Weights of a small transformer language model: 3.23M parameters, rotary positions.
Each number is 128 + 32 x the weight over its row's rms, rounded and kept within 0 to 255. Layers, rows and columns count from 0. The size above them is the row's rms in percent of the matrix's.

# layer 5 MLP gate, 320x128, rms 0.172, rows 240-257, columns 0-127
size [ 98  94  98 101 101  87  97 107  96 103  94  97  95 101  97  95 106 106]
[[110 147  82 139 124 173 110  83 105 133  77  88 110 124 136 135 151 116 151 130 231 147 161 138 199 172 126 110 130 132 113 145 158 127 164 136 130 119 107 148 148 136 122 166 105 121  47 161  89 131  67 162 112  94  96 112 147 149  75 150 118 125 158 103 179 121 138  89 169  84  91 139  80  67 118 110 152 183 108 126  68 162 142 140 137 164  82 124 138 106 122 159 170 158 200 107  43 112 183 126 104 124 140 117 146 126 127 148 133 154  66 122 175 156 138 124 150 114 146 182 129 143  76 110 101  93 159 160]
 [113 119 131 130 143  95 160 123 152 134 121 169 155 165 139 100 141 105 125 163 106 117 182 117 104 157 146 126 127 139  80 147 187 134 138 140 146 160 148 103 124 112 168 113 114 103 160 126 125 153 149 189 136 129 100  77 144 116 129 135  87 160 121 117 171 147 179 159  86 122  94  99 148 126 120 105  74 101  83 128 103 113 185 132 180  92 152 148 171 133 148  59 101 143  97  98 101 140 128  52 131 136 147  26 124 181 120 146 111 127 197 127 195  81  96 138 174  87 185 126 109 236 125 165  99 136 115 160]
 [113 156 155 123 128 173 118 133 132 108  76 100  97 210 104 102 100 199 155 146 130  92 156 108 132 111 138  93 107 113  99  68  96 109  92 131 120 141  89 164  98  51 108 156 128  91 128 153 143 153 115 172 154 133 140 171 102 147  92  81 127 155  93 187 137 129 105 138 194 155  99 109  81 171 105 169 141 130 137 170 104 100 163 138 120 102 105 114 105 107 156 151 153  74 115 145 183 148 156  98  73 185 111 109 120 123  86 193 174 143  99  82 168 172 177 117 142  94 127 188 160 117 176 154  88 128 134 100]
 [ 79  80 125 111 169  96 167 135 141 116 145  96 149 174 155 145 180 174 182  56 138 115 159 130 117 137 139 128  73  48 141 169 164 146 170 156  57 169 154 147 148 162  90 138 115 128 126 121 115 137 122 152 123  92 144  79 133 144 115 116 142 135  63 145  96 128  94 110 131  64 195  96 164 102 154 153 114 134 126  87 102 143 115 125 114 101 173 148 123 143 131  54 105 123 104 101  95 159 117 150  99 105  93 131 121 114  94 129  70 120 175 150  77 205 138  96 134 116 174  77  81 141  99 116 146 131 182 177]
 [121 101 165 119 129  81  91 135 156 151 155 112 140  83 150 109 128 158 176 122 136 136 119 145 183 177 113  47 115 112 110 110 135 132 147  97 132 138 144  69 103 140 142 107 144  66 149 109 145 112 126 114 169 178 127  68  95 124 123 248 150 207 104 134 171 143 174  63 132 129 205 127 117 127  97 131 147 137  97 121 153 130  91  75 190 100 143 122  85 114 102 110 172 158 120 145 115 153 131 151 109 177 127 112 114 122  75  82 111 163 158 142 188  78 105 150 150 132 126 114  99 100 101 138  74 166 115 143]
 [ 99 178 142  41  93 150 164 113  85 117 105 152  84 123 129 160 133  81 151 105  64 152 133 149 181  90 142 102 128 127 162 124  96 134 108 159 114 111  55 169 115 118 160 131 132  86  84 107  82 146 116 199 137 174 151  95 105 128 138 125 142 111 145 132 177 219  91 118 108 134 127 166 115 114 151 106 124 101  91 170 121 101 140 139 140 107 171 137 111 110 131  59 140 115 188 123  90 190 183 153 103 128 119 161  67 115 125 150 109 149 123 105 107  60 171 120 101  88  53 148 135 133 132 169 145 126 101 156]
 [ 77 178  96 131 128  92 120 153 157 128 169 108 149 108 132 140  60 102 117 120 100 152 140 108 149 153  86 172 133 100  96 159 178 147 116 139 115 120 103 110  97 127 108 158 106  99  99  58 173 140 129  55 170  52 140 203 143 166 154 130 161 108 143 111 130 120 157 183 138 118 165 140 139 153 102 125 131 121  82 118 112 134 105 103 137 152 126 205 152 165 145 128 127 115 178 114 117 191 150 167 160 192 152 159 148 159 158 139 101  76 141 117 139 119 157 137 144 143 128  63 192 155 104 203 143 101 160 199]
 [169 150 133 121 107 130 160 135 128 139  85 116 138 152 158  82 120 206 107 135 133 126 144 141 168 179 179  90  80 135  92  85 156 128 173 141  99  34 182 125 113 136 125 153 133 124  86 123 114 133 118 122 156  74  93 142 146 156  56 150  99 135 182 160 166 105 124  88  86 162 143  75 153 126 135 148  96 128  65 160 108 209 106 162  84 110  89 139 111 118 139 109  99 150 116 149 135 128 162 149 116  66 146 118 126 143 135 125 146  67  97 148 169  73 150 120 161 151  88 177 123 136 131  79 218 129 119 150]
 [149 121 105 122 130 162  81 134 145 156 180 119 166  51 150 116 147  71 175 107 119 103 128 120 156 157 101 103  90 114 140  52  96 106  76 128 149 139 126 104 109  58 130 123 180 125 102 181  65  75 193 172 120 135  78  62 145 152 103 144  87 125 165 151 140 101  74 137 202 107 123 111 145 126 149 123 185 109 142 105 128 127  95 134  72 145 169 121 103 136 105 118 183 122 120 130 155 167 116 153 109 104  91 120 138 145 121 134  80 162 140 133 160 138  63  91 154 110 154 107 129 123  86 189 189 146 161 128]
 [146 167 131 135  83 135  92 129 135  64 149 124  93 119 115 185 105 149 110 139 113 111 169 146  85 100 179 127 116 110  77 121 113 100  96  81 149 185  65 192 153 124 137 157 135 148 137 154  95 146 189 159  91 163 118 144 104 128 134 153 160 135 165 156 116 177 142 103 137 114 123 149 221  95 118 142  82  91 148 159 107  81 169 185 139 138 131  94 107 112 106 110 162 156 149 131 158 171 115  84  76 179 187  71 105 150 108 202 105 106 152  79  97 107 127 110 193 178 145 132 149 142 119  84 155 144 110 122]
 [119 164 109 111 143 152 109 103 126 159 134 131 139 173 112 144 104 153 147 160 113 142 153 158 129 127 120 156 105 146 129 102 166 127 113 146 104 213 196 117 167 134 161 207 128 138 187 106 101  83 158 179  88 107 147 110  98 166 143 119 116  82 162 141 200 164 127 221 159 150 204 116 162 136  78  92 122 134 164 111 167  98  83 138 130 130 147 170 128 145 125 146 122 139 148 150 136 105 110 160 121 155 102 186  65 149 215 115  61 110  89  65 145 152 160 138 147 117 101 119  90 135 107 136 120 153 107 162]
 [193 142 140 168 128 120  76 113 174 138 156 117 105 157 142 138 118 117 137 176 116 118 121 129 148 136 167 135 125  96 173  97 142  67 163  38 160  91 165 158 103 174 122 114  43 155 106 121 120 158 149 157  70 121 135 134 143 119 115 205 113 124  88 137 139 124  44 138 125 155 142 201  44 168 187  95 167 129 153 140 139 121 139 116 189  92 110  89 174 129 154 161 123 134 107 109 127 119 138 140 163 140 151 110 142  88 149 111 144 107 171 161 122 132 128 197  91 118 116 123 153 118  96 104 204 138 146 113]
 [122  43 108 148 143 157 169  82 109 120 168 103  96 109 155  98 120 165 162 169 134 151 111  80 110 201  50 113 125 139 167  78  89 105 118  86 159 131 112 114 181 124 132  87 120 158 154 147 140 115 114  97 108 107 155 151 157 154  96 142 184  73 145 130 118 137 119 127 125 131 137 161  67 180 138 181 134 161 121 110 121 120 137 140 141 147 185 109 143 194 136 196 147 102  94 161 148 196 111  83 137  57 114  92 112 117 135 182 142  86  74 140 184 126 129 139 172 135 116  93 125 160  65 126 125 146 155 141]
 [105 114 155 142 127 182 129 104 106 141 139 137 148 140  99 183 183 155 180  86 117 161 184 142 170 112 123 114 103 110 153 150 149 144  98  94 169 106 131  63 140 122 172 117 107  93 116 115 129 134  67 167 118 156 147 168 116 140 151  79 108 156 157 157 152 135  89 132 101 145  97 159 101  62 142 155 128 113  85 113 153  92 122 129 131 158  97 188 147 141 184  67 147 123 135 108  64 207 157 138 122 110 157  58 145 178 137 146 120 145 175 111 155 153 128 124 155 134 100 164 151  73 164  92 132 129 207 211]
 [161 112  86  90 137 137 141 151 125 109 119 153 129 198 101 171 127 153 203 188 204 144 119  96 136 153  89 129  72  90 138 180 114 131 155 107 138 167  92 137 110  86 143 147  92 121 105 139  96 175 125 118 181 117 135 116 144 106 125 138 168 129 125  89 163  95 119  81 117  84 122 164 155 122 119 156 133 167 132 149 190 150 144 138 137 127 114 113  99 124 152 126  60 141  85 142  55 181 115 126 101 142 130 100 207 161 113  66 131 122 168 149  94 113 192  78 166  86 163 121 116 128 127 139  64  73  87 155]
 [ 61 151 155 132 167 126 127 114 163 165  69 108 144 183 102 101 126 116 137 113 112 145 153 154  97 146 145 221 120 150  74  87 128 168  82 143  84 122 163 121 111 139 145 146 185 123 127 105 190 134 134  94 157 191 162 156 142 142 102 199 130 152 111 104 178 135  89 139 115 149  91 144 124 169 114 127 147 129 150 130 134  94  91 145 172 135  91 157 124  96 129 124 110 115 113 103 160 196 161 136 108  97 130 120 133 149 204 186 105 108  93 176  83 135 103 104 126  84 100 184 170  88  83 120 188  66 147 112]
 [154 122 149 132 148 122 176  98 148 155 112  62 120 114 159 168 177 131 152 137 134 170 141 159 143 119 163 171  85 135 107 108 106 131  99 154 132 213 110 162 137  98 151 136 121 144  92  77 104 146 160 117 147  89 103  79  96 107 128  99 114  98 127 132 167  96 104 150 170 141 109 141 158 172 122 143 120 203 105 158  31 113 112 163 132 154  78 139  89 103 172  97 119 170 148 158 126  77 106 112 122 119 143 132  69 134 126  37 102 158 164 106  94  93 140 143 141  42 152 156 166 109 183 157 103 100  80 135]
 [ 61 104 121 119 112 183 102 152 125 158 128 134 120  72 159  97 152 164  94 121 105  97 123 161 128 120 174 120 124  89 113 150 107 159  51 133  93 144 146 130  67 146 115  88 140 113 117 155 162 128 127 144 129 157 165 116 104 131 125 136  52 118 166 138 204 129 145  65 156 151 137 207 109 150 135 144 197  86 126 164 109 153 150 118  92 107 132 133  72  86 151 100 123 173 137 211  83 136 123 194 131 146 192 131 152 126 135 148 142 117 193 133 140 136 139  47 130  70 121 154 149 110  90 129  94 149 131 154]]
# layer 5 MLP up, 320x128, rms 0.17, rows 240-257, columns 0-127
size [ 94  94  96  92  98  91  99  95 103 101  86  97  90  93 100  89 104 109]
[[ 95 108  98  87 151 135 150  90 102 123  83  73 133 106 152 144  92  67  89 189 172  96  97 132 139 101 116 181 126 101 167 146 143 112 100 152 105  84 131 107 174  89 150 120 123 156  75 111 136 100  56  96  98  88 130 110  86 120 132 114  65 151 169 114 121 196 155 110 141 115 167  92 134 177 143 197  97 150 139 161 108  93  84 130 175  73 124 177 118 144  68  61 179 102  84 139 125 140 161 141 117 142 108 188 120  84 105 108  80 150 111  79 139 154  98 106 149 114 135 111  92 138 146 129 104 154 118 163]
 [ 73 139 128 186 117 142  61 118 104 111 127 148 133 122 132 130 148 204 103 157 134  13  86 106  80 164  94 137 120 112  84  93 181 130 159 125 118 129 129 162 104  69 126 109 101 102 137 140 100 136  92 138 219 116 108 143  91  84  99 149 140 103 141 159 148 152 132 184 121  81 135 112 135  85 139 104 152  85  97 143 127 111 157 117 124 146  91 143 160 128 120 145 120 108 114  94 119  79 120 144 137  83 129 114 204 145 143 121 133 153 121 169 104  71 135 118  91 115  75  71  59 125 170  58 114 150 162 129]
 [119 150  79 118 128 104 174 162 168 106 124 168 145 141 121  64 152 155 153  80  84 103 225 105 144 112  94 123 124 116 167 152 164 150 130  16 149 120 136 147 138 123 128 154 145 255 114 143 153  77 127 114 120 122 136 105 146 145 128  90 142 153 158 155 125 123 133 105 128 100  92 142 158 137  81 119 105 146 128  65 142 132 184 120 105 112 100 166 166 167 135 135 124 107  97 137 102 178 145 161  96 145 109 135 155 116  90 135 126 115 117 152 171 148 141 141 115 131 134 119 133 122  93  57 193 116 187 183]
 [100 120 140 114 142  78  64 148 135 140 119 145  80  98 149 103  69  71  93 169 160 115 126 123 170 104 145 174 126 185 127 124  63 125 151 163 171  77  94 110 158 122  89 109 117 123  90 140 174 108 136 128 159 137  86 111 138 144  89 152  85 114 198 133 164 137 187 157 131 124 110 170 131 139 161  92 127  84 144 175  92 102 112 118 157 163  88 115 110 157 159 177 134 173  93 195 117 131 151 138 150  95 160  91 134 122 134 114 120 134  88 101 175 122  67  69  88 118  98  78 151 117 158 123  71 134 140  41]
 [ 86  66  90 113  98 157  51 128 114 168 178 119 134 100 131 103 107 170 102 123 131 144 110 162 134 141 153 109 152  84 173 177 124 166 131  28 120 142 163 165  97 126 115 173 154 125 187 136 139 125 101 111 157 129 138 132 136 174 127 125 107 135 153 119 148  69 101  60 122 112  95 132 173 143 131 115 107  91 157 150 159 111 113 142  60 166  92  91 171 138 133 120 135  22 160  94 127 126 140 127 195 142 153 209 120 129 135 180 100 103 129 186  67 131 150 129 112 120  90 126 161 109 127 117 105 121 142 111]
 [151 129 150 182 135 164  73 137 184 126 128 129 105 204 121 137 125 124  93 136 118 119 175 151 152 145 131 174 108 111 176 149 167 144 105 127 156 144 143 104 136 151 143 138 158 165 172 171 141 110 150 107 155 121  66 148 156 160 167 127  97 174 145 138 109 100 178 160 150 134 166 101 111 197 165  98  55 146 152 124 134 175 135 115 122 132  86 154  76  93 127 174  76 116 121 122 144 104 111 140 142  68  85 143  80 189 126 132 218 166 176 166 103 206  98  84 102 150 177 171 129 105 141 138 132 125 139  93]
 [212 176  97 194 137 174  96 127 160 123 155 159 153 153 132 169  84 109  76 147 144 121  93 113 130 133  62 146 219  65 156 157 160 135 174  77 102 156 140 115 166 151 164 165 134 150 132 109 174 164  91 153 144 123  86 133 135 123 174 136 121 104 138 129 100 109 121 164 148 176 146 179 123 130 162 105 109 153  67 163 129  88 184 121 127 135  72 150 132 122 119  66 127  88 115 179 111 134 162 122 156 150 120 115 128 183 149 186 143 162 100 123 130 143  85 144  67  99 129 106 129 136 144 153 105 184 113  89]
 [126  91  73 145 116 157 151 163 149  91  89 103 107  92  81 126 125 135 127 122 106 145 154  93 147 134 167  98  83  70  37 120 180 130 109 122 114 119 115 129 143 121  86 119 115  61  99 119 111 139  84 116 109  86 114  92 193  98  82  97 108 160 198 125 206 126 173 135 126 153 193 178  99 144  91 106  66 186 137 122 119 118 144 137  89 135 108 104 153 110 159 122 181 116 139 112 132  68 173 121 121 107  81  72 116 134 138 146 155 141 131 113 161  96  71 117 131 161 106  92 142 169 127 126 190 151 115  79]
 [156 114  95 130 115 189 101 177 194 102 140 101 120 119 103 108 141  75 151 138 138 146 103  98 133  78 151 114  93  85 177 107 129 100 182 168 132 177 140 116 125 135 107 147 116 137 139 124 159 101 156 205 126 122  46  95  73 154 146 167 101 113  86 128 131 119 129 158 121 133 141 137 118  37 130  58 104  71 145  94 154 127 113  87  85 149  91 183 162  96 133 109 143 118 119 108 172 135 145 177  46 138 123  91 124  87 101 158 119 141 134  95 112  97  84 114 109 145 156  68  76 125 111  95 185 112 120 117]
 [142  93 115 169 126 136 156 159 144 101 110  99 155 146 186 109 120 139 128 104 145  93 163 124  85 168 119 173 173 106 141  43 124 145 152  86 150 101  89 124 113 116 130 101 129 142 150 103 113 162 140 144 140 125 134 158 194 121 179 120  45 119 139 108  95 104  62 146 166 158 153 182 161 136 154 132 145 189 170 149 100 125  60 105 114  84  88 109 130 117 116  79 143 144  92 142 141 144 131 159  89 132 170 142 125 116 168  98 101 173 138 134 135  49 144 186  67 121  51 162 117 159  87 133  52 103 126 137]
 [180 184 142 116 130 127  54 110 112  96 133 103 170 182 141 109 120 165  58 127 133 117 135 111 127 121  91 142 104  71 162 140 145 117 109 131 161  59 151 128 181 145 156  80 188 162 107 113 120 106 161 141 124 154  98 173 143 140 118 136 140 124 130 142 112 158  92 152 173 155 146  87 131 142 114  69 106 115  90 168 178 111 144 125  79 136  85 100 144 146 156 145 119  95 117 117  87 118 200 152 146  27 117  99 141 163  71 161 200 132 129 149 126 145  87 146 109  91  55 106 174 118 146 118 117  97  77 136]
 [ 92  96  85 169 108 151 156 137 181 111 121 117 126 101  81 107 134 156 139 121 139 133 120 123 198  77  54 155  41  75 186  96  94 160 134  89 132 141 120  64  90 154 109 183 151 135  97 154 106 207 148 157 107 163 159 141 167 156 179  75 148 101 119  92 184 134 149 118 128 124 155 160  75 123 130  62 153  85 161 130 139 156 140 119 108 138 101 132 143 132 123 209 142 137 138 156 151 153 123 123  73 148  76 181 142 111 136 127 127 147 114 127 161 122 142 101 100  98  86 106 127 163 122 138 130  74 124 172]
 [127 165  72 141 127 135  90 105 161 100 111 195  90 104  83 144 152 141 154 145 136 125 137 127  95  82  93 112 125  87 148 189 203  58 170 132 165 151 133 191  90 128 139 146 121  69  96 141 150 133 107 117  87 125  92 134 141  88  97 104  98  90  67 128 194 158  94 190 175 115 168 127 138 122 135 160 160 165 133  97 146  93 153 202 155 105 115 127 149 194 122 142 113 110  94  97 140 153 151 128  96  70 166  70 120 165 123  96 148 129 129 122 136 153 156 201 132 116 154 146 109  94  81 157 129 127 158 104]
 [113  83 132 222 121 137  87 156 106 157  61 131 130  83 155 119  83 110 157 172 126 114 159 156  83 112 132 123 169 165  76 147 145 178 154 137 108  90  99 119 126 131 106 157 134 100 149 100 105 127  95 121 146 114 156  71  13 145  93 122 117 133 163 122 137 139  81 132  94 116  83 153 128 139 132 131  84 134 172 105 136 141 135 111 145 102 136 132  94 164 149 160  71 123 101 120 130 139 147 122 133 126 135 151 167 189  72 177 126 140 174 125 122 163  48 121 161 111 120 200 131 132 156 193 140  79 149 190]
 [154 147 112  86 108  82 128 136 133 137 106  85 187 120 153 116  99 144 154  77  80 132 146 104 129 135 173 165 105 140 135  85 122 207 165 180 113  79 143 203 102 115 105 120 141 134 115 125 180 127 137  60 149 121 139 121 112 139  89 114 174  82 135 125 100 199 175 110 134  97 116 140 153 135 201  68  96 140 119 177 118  84 148 167 159 162 146  70 156 168  58 141 174 143 137  70 156 115 143 163 139 125 104 129 120 100 119 153 137 135 183 125  91 125 118 154 150 114 169 118 133 113 206  99 165 163 173 124]
 [ 91  52  89 130  71 141 153  80 186 131 123 137 168  72 139 146 116  50 165 119 135 108 119 111 143 102 115 103 128 102 126 167 145  57 115 102 131 124 111 117 148  69 138 112  92 136 150 153 131 159 145 101 144 128 132 126 109  86 134 120 216 129 204 209 116 145 180  92 108 166 171 100 107 143 123 153 125  92 125  97 148  73 157 146 125 114 145 162  70 136  87  98 156 162 164 171 117  81  91 167 121 125 108 180 156 134  57 130 164  89 113 125 171 163 115 120 130 157 126 106 121 153 168 121 142 165 155 152]
 [116  80  81 137 157  99 151  60 146 135 184  76  96 125 189 118  69 158 113 143 122 117  92  87 106 178 108 119 154  77 172  36  68 150 119 159 122 154 152 146 131 146 131 136 122 103  73 121 104  99 185 135 125 151 182 103 144 132 150  74 100 128 127 162 171 109 113 173 123 157 140 111 118 148 104  89 184 110 113 180  91 157  76 186 104 123 125 135 111 226 118 117 115  85 113 124  94 143 131 120 124 113  85 138 158 163 165 109 109 132 124 134 140  73 101  94 153  75 136 118 109 141  99 149 134 167  92  99]
 [158 154 153 116  73  70 107 127 116 138 123 130 157  58 144 107 131 143  79 161  66 120 140 119 125  67 110  70 121  77 109 169 109 111 113 163 155 121 166 144 131 134 112 126 153 143 144 137 102 128 134 183 156 148 132 108 119 146 193  99  98 119 133 121  95 123 116 137 106 149 110 169 107 124 177  88 138 132 147 121 154 111 181  92 106 124 120 184 175 135 148 118  90 215 192 133 128 187 100 184  66 189 135 116 119 198  89 165 137 117 188 158 114  91 187 136 105 138 124 114 125 129 143 135 111 190 108  58]]
# layer 5 MLP down (transposed), 320x128, rms 0.15, rows 240-257, columns 0-127
size [ 98  94 102  95  94  98  97  97  97 103 101  90  93 101 101  93 106 107]
[[131 121 138 140 170 128 162  55 142 124 174  81 140 142 111 123 152 143  81 176 218 122 173  72 180 158 107 120  85  76 146 138 119 123 137 173 129 109 164 150 127 153  90 143 126 108 178 123 111 106  75  83 154  92 142 108 118 132  88 150  75 125 169 111 164 167 166 154 132 142 129 178 160 124 187 199 126  89 174 158  97 109 151  81  89 131  83  74 159 176 154 123 170 147 131 128 129 106  60  79 102 171 118 157  67 115 143 134 116  90 118 128 150 135 133  75 119 130 130 119 132 127 145  85 122 119  71 104]
 [119 135 102 135 123 193 117 161  91 128 180 162 149  70 176 158 147 146 127 160 144 144 155 124 182 132 104 102 102 113 160 149 144 140 134 163 163 134 192 147 103 137 169 196 105  97 150 175 175 101 140  88 102 179  92 100 127 153 119 159  95 105 175 129  59 119  83 130 118 123 114  94  81 137  92 123 115 171 139 135 155  96 105  75 165  86 135 130 132 144 142 203  98  92 138 108 105 158 119 176 135 197 161 126 159 162 158 113 139 167 210 136 130 145  79 126 141 128 187 106 167 125 109 147  86  70 112 169]
 [108 103 137 157 132 132 211 137 119  91 143 105 115 111 140  88  93 121 116 140 135 171 216 150 149  65 160 110 155  79 156 116  73 145 137  73 124 151 119 159 106 145 150 105 174 186 138 126 134 158 141  96 117 145  80 139 143 148 122 170 115 149 134 159 120 132 143 134 151  79 113  70 160  96 147 146 110 173 124 123 157  75 123 112 187 181 132 128 133 129 101 132 100  85 132 120 131 101  58 150 149 167 100 128 171  72  93 147 132  68 195 159 162 150 150 130 190 103 157  60 158 110 132 126 110 126 215 151]
 [107  95 120 127 131 105 135  85 105 121 149  78 123 166  82 100 107 119 191 180  65 124 118 124 140  97 133 148 146  92 134  68 153 181 154 172 145 102  98 155 115 177 105 113 117 138 131 161 173 229 105 112 137 136  95 174 127 140 171 169 116 141 218 135 144  57  59 141 171 140 174 120 101 143 164 174 135 110  73 110 181 101 204  94 142 157 154 112 107 115 104 107 116 163 139 132 178 142 121 142 136  90 124 139  99 154 106 116  78 111 113 144  70 121 119 136 121 149 110 139 111 178 168 101 137 139 141  93]
 [127 187 142 103 153 122 167 151 198 100 102 163 160 132 149 153 142 158 180 113 150 136 153 169 127 150 128 105  93 129 137 122 152  73 121 145 107 175 111  88 138 160 168  96 130  95 148  62 155  79 149 163 114 118 107 157  44 103 157 123 126 162 114 137 135 101 122 146 152 135 112 121 106  80 110  81 110 136 101 122 115 138  83  98 173 113 158 183  53  96 155 156 164 225 104 152 166 167  95 177 110 132 115  97 140 153 120  86 102 183 135 122 186 124  48 118 114  96 134 137  92  85 108 133 100 169 142 156]
 [130 145 129 189 115 129  87 124 130 180 133   3 190 144 147 102 129  76  83 127  81 137 112 103 126 141 183  73 167 144 139 170 179 176 127 113 124  75 134 125 162  89 122 100 142 144 155 138 147 108 179 140 149 117  89 120 146  97 111 114 147 139 109 162 223 176 205 161 123 114  92 134  89 114 123  64  84 116 117  90 118 153 190 143 146 112 183 152 119 144 148 137 136 118  89  90 127 106 130 127 152 111 119 128  81 147 176 104 145 170 132 112 159 118 150 130  86 132 133 131 151 175 131 128 158 162 146  88]
 [153 135 114 121 124 213 115 111 132 153 111 101 124 160 202 159 125 132 124  65 114 137 120 125 145 164 167 167 112 120 153 119 127  87 148 198 112  80 128 101 110 189 124 128 100 122 163  62 128 105  85  98 123 115  98 153  69 171 163 120 122 186 131  93  77 123 127 138 137 128  97 146  68 161 142 164 105 105 158 126 111 119 116 122  91 136  58  71 193  72 147 129 188 134 114 116  86 123 150 174 132 114 160 160 135 169  50 143 202 133 145 112 124  99 125 132  94 126 121 143  92 177 108  66 148 119 148 152]
 [ 82  63 105 155  86 158 132 129 133 171 114 152 165 165 162  98 181 153 166 111 105 164 127 137 113 105 129 169 157 102  99 109 135 163  89 134 152 123 115 121 135 219 141  69 107 133 123 136 164  84  44 181 146  94 160 138 129 131 121 138 153 135 173 176  90 156 102 152 161 109 153 166 102 120 127 183 173 127  95 100  94 117  78 104 168 143 144 146 134 111 200 145 116 148 129  96 109 136 114  93 143 135 159 129 151 159 115 146 101  98 123 144  79 127 195 156 131 102 154  95 126 151 228 155 167  62 122  98]
 [108 117 137 127 146 132 124 141 161 167 143 188 137 141 159 116 130 149 134 170 147 157 123 119 158 104 112 124 115 135 177 122 143 116 115  92  78  89 173  58  59 101 127 137 152  78 123 120 121 146 150 188 177 124 122  82 102 124 144  72  97 128 193  55  92 208 126 169 136 130 105 195 101 123 127 107 170 106  78 228 143 142  27 114 142 181 114  91 113 135 125 137 120 116  94 149 140 113 166  92 124 139 124 144  87 161 121 166 135 141 141 109 131  96  82 149 136 189  68 114 154 143 133 131 142 130 133 105]
 [ 75 138  78 139  94 117 112 210 171 153 165  62 125 155 150  51 161 156  93 103 183 136 114 145 115  90 150 126  99 135 137  78 129 146 114 113 127 178 148 161 137  99 115 123 101 116 129 180  99  68 186 145  75 175 161  71 112 173 147 159 127 119  77  94 133  80 156  84 139 139 119 107 113 170  95  90 179 113 120 159  70 121 120 139  95 159 136 160  95 117  93 115 167 139 109 161 120 153 122 138 118 133 146 183  60 110 161  91  95 121 168 125 101  93 180 108 115 117  80 130 146 170 116 129  97  79 117 119]
 [ 84 151  82 157 126 178  27 127 130 145 126  79 119 179 146 126  34 148 121 185 117  74 173 122 111  89 107  93 137 151 137  70 159 153 157 201 121 112 114 127 136 144 183 160 128 156 142 142 129 154 127 130 112 185 113 178  97 131 188 144 144  87 166 133 166 149  48 117 150 174 138 134 152 197 141 150  74  89 145 156 126 140 204 119 142 132 122 157 113 152 179 117 141 149 150 161 106 137 113 154 127 115 113 141  78 155 139 128  98 124 122 152 155 147 146 132 137 124 148 141 128 104 133 127 134 153 140  42]
 [152 104  98  96 167 101  64  64 133 118 145 128 124 122  85 171  95 190 180  63 122 112 119 123 115 111 168 145 101 151  69 118  95 144 118 167 138 144  70 118 101 119 123  77 108 119 166  90 157 130 148  55 121  89 113 147 152 103  96 156 136 148 134 149  72 138 164 138 119 146 136  74 187 161 140 165 105 126 132  82 140 127 121  98 160 189 111  93 117  93 108  85 140 134 124  64 158 106 122 138  84  70 126 156 109 135 106 225 113  96 175 121 154 140  50 123 115 142 144 139 128 107 110 160 169 110 155  82]
 [148 105 112 102 121 134 156 115  90  78  72  73 128 151 118 129  81 143 161 138 118  98 180 125 154 102 146 177  96 156  94 146  98 173 137 119 112 119 106 132 117 147  98 154 142 175 118  87 132   0  93 188 127  99 112 117 102 131 113 143 131 134 171 124 140  93  69  61 142 131 182 123 112 161 113 114 129 149 137 116 109 138  89 120 155 208 131 155 139 119 110 123 155 165 186 115  90 102 114 136 100 119 124 134  79 118  85 159 112 158 166  99  83  95 132 144 100 129 103  82 167 219 137 146  73 148  89 106]
 [ 48 154 196 168 114 191 120  88 144 151 118 134 158  97 134 108  87 122 105 178 111  82 120 117 139 132 160 141 133 160 215 144 117 153 173 142 152 128 174 120 128 129  72 155 134 107 130 147 142  88  56 123 117 133 161 161 151 177  97 139 123 105 118 141 140 106 190 159 163 139 138 172 161 113 121 128 175 125  87 120 170 161 167 121 176  77 132 136 151 126 108  91 119 128 127 172 101 100 119 187 130 123 113  56 197 202 147  88 180 132  99 185 127 150 117 159  99 127 162 125 106 152 128 158 159 149 157  88]
 [105 142 147 127 172 167  45  97 108 152 107   0 122 106 146 142 168 124 103  94  89 137 138 100  80 112 183 180 133 128 107  96 171 116 117 144 129 100 118  85 165 120 136 125 106 132 161 156 214  74 134 118  84 113 102 124 151 133 120  96  53 142 147 165 144 128 169 124 122 143 101 126 141 154 154 121  91 139  91 118 159 112 217 103 176 111 124 151 156 146  96 139 139 162 159 105 161 144 132 115 123 118 114 131  91 135 135 153 118 148 142 145 120 173  82 104  72 100 117 147 104 163 147 144 145 146 171 155]
 [113 149 146 116 161 174  86  52 132 103 101  24 152 180  86  91 139 128 166 136 114 169 170 105 168 117  93  88 163  99 131 127 169  73 151 160 124 106 178 112 131 117 145 135 138 131 118 144  47 120 120  98 145 129 114 183 131  85 168 130 158 144 170 156 143 119 160 150 136  95 139  81 109 160  89 143 136 101 130 134 187 117 225 111  52 143 130 133  73 121 106  83 163 160  60 129 130 155 129  80 136 110  94 137 133 131 145 130 152  91 122  89  94 107 135 136 119 131  84 122 146 113 103 106 125  73 146  98]
 [107 137 137 162 118  98 161 135 184 178  99 178 121  86 133 149 151 153 131 135 145  93 109 139 121 134 137 124 114 115 178 142  71 133 155 141  90 159  68 152 128 149 131 168 123 151  94 136 141 142 123 153 108 170 175 157 154 207 141 128  92 123 197 127  98 126  99 154 121 146 163 134 111 120 104 145 143 138  91 111 113 168   0 124 202 162 135 139 105 182  85 125 175 130 187 181 140 132 103 121 131 141 144 108  91 189 111 134 105 117 124 210 147 102 182 110 121 148 171 122 119  88 103  94 117 139  83 101]
 [197 195  82 126  78 107 148  99 116 180  73 137 108 141 125 149  66 129 115  70 129  89  84 136  72 144 134 115 111 116 111 132 124  80 167 124 204 105 140 127 169 173 138 130 115 133 111 124  85 169 169 117 147 165  97  79  92 133 155 136 167 110 118 111 118  87 137 209 121 150 128 163  98 153 172 128  66 110 111 124 200 121  93 128 154  94 128 156 154 127 106  96 136 132 183  62 123 125 127  93 103 161 161 100  78 158  76 152 125 110 115 147 162 122 157 171  92 193 118  81 120 138 116 139  95 146 131  94]]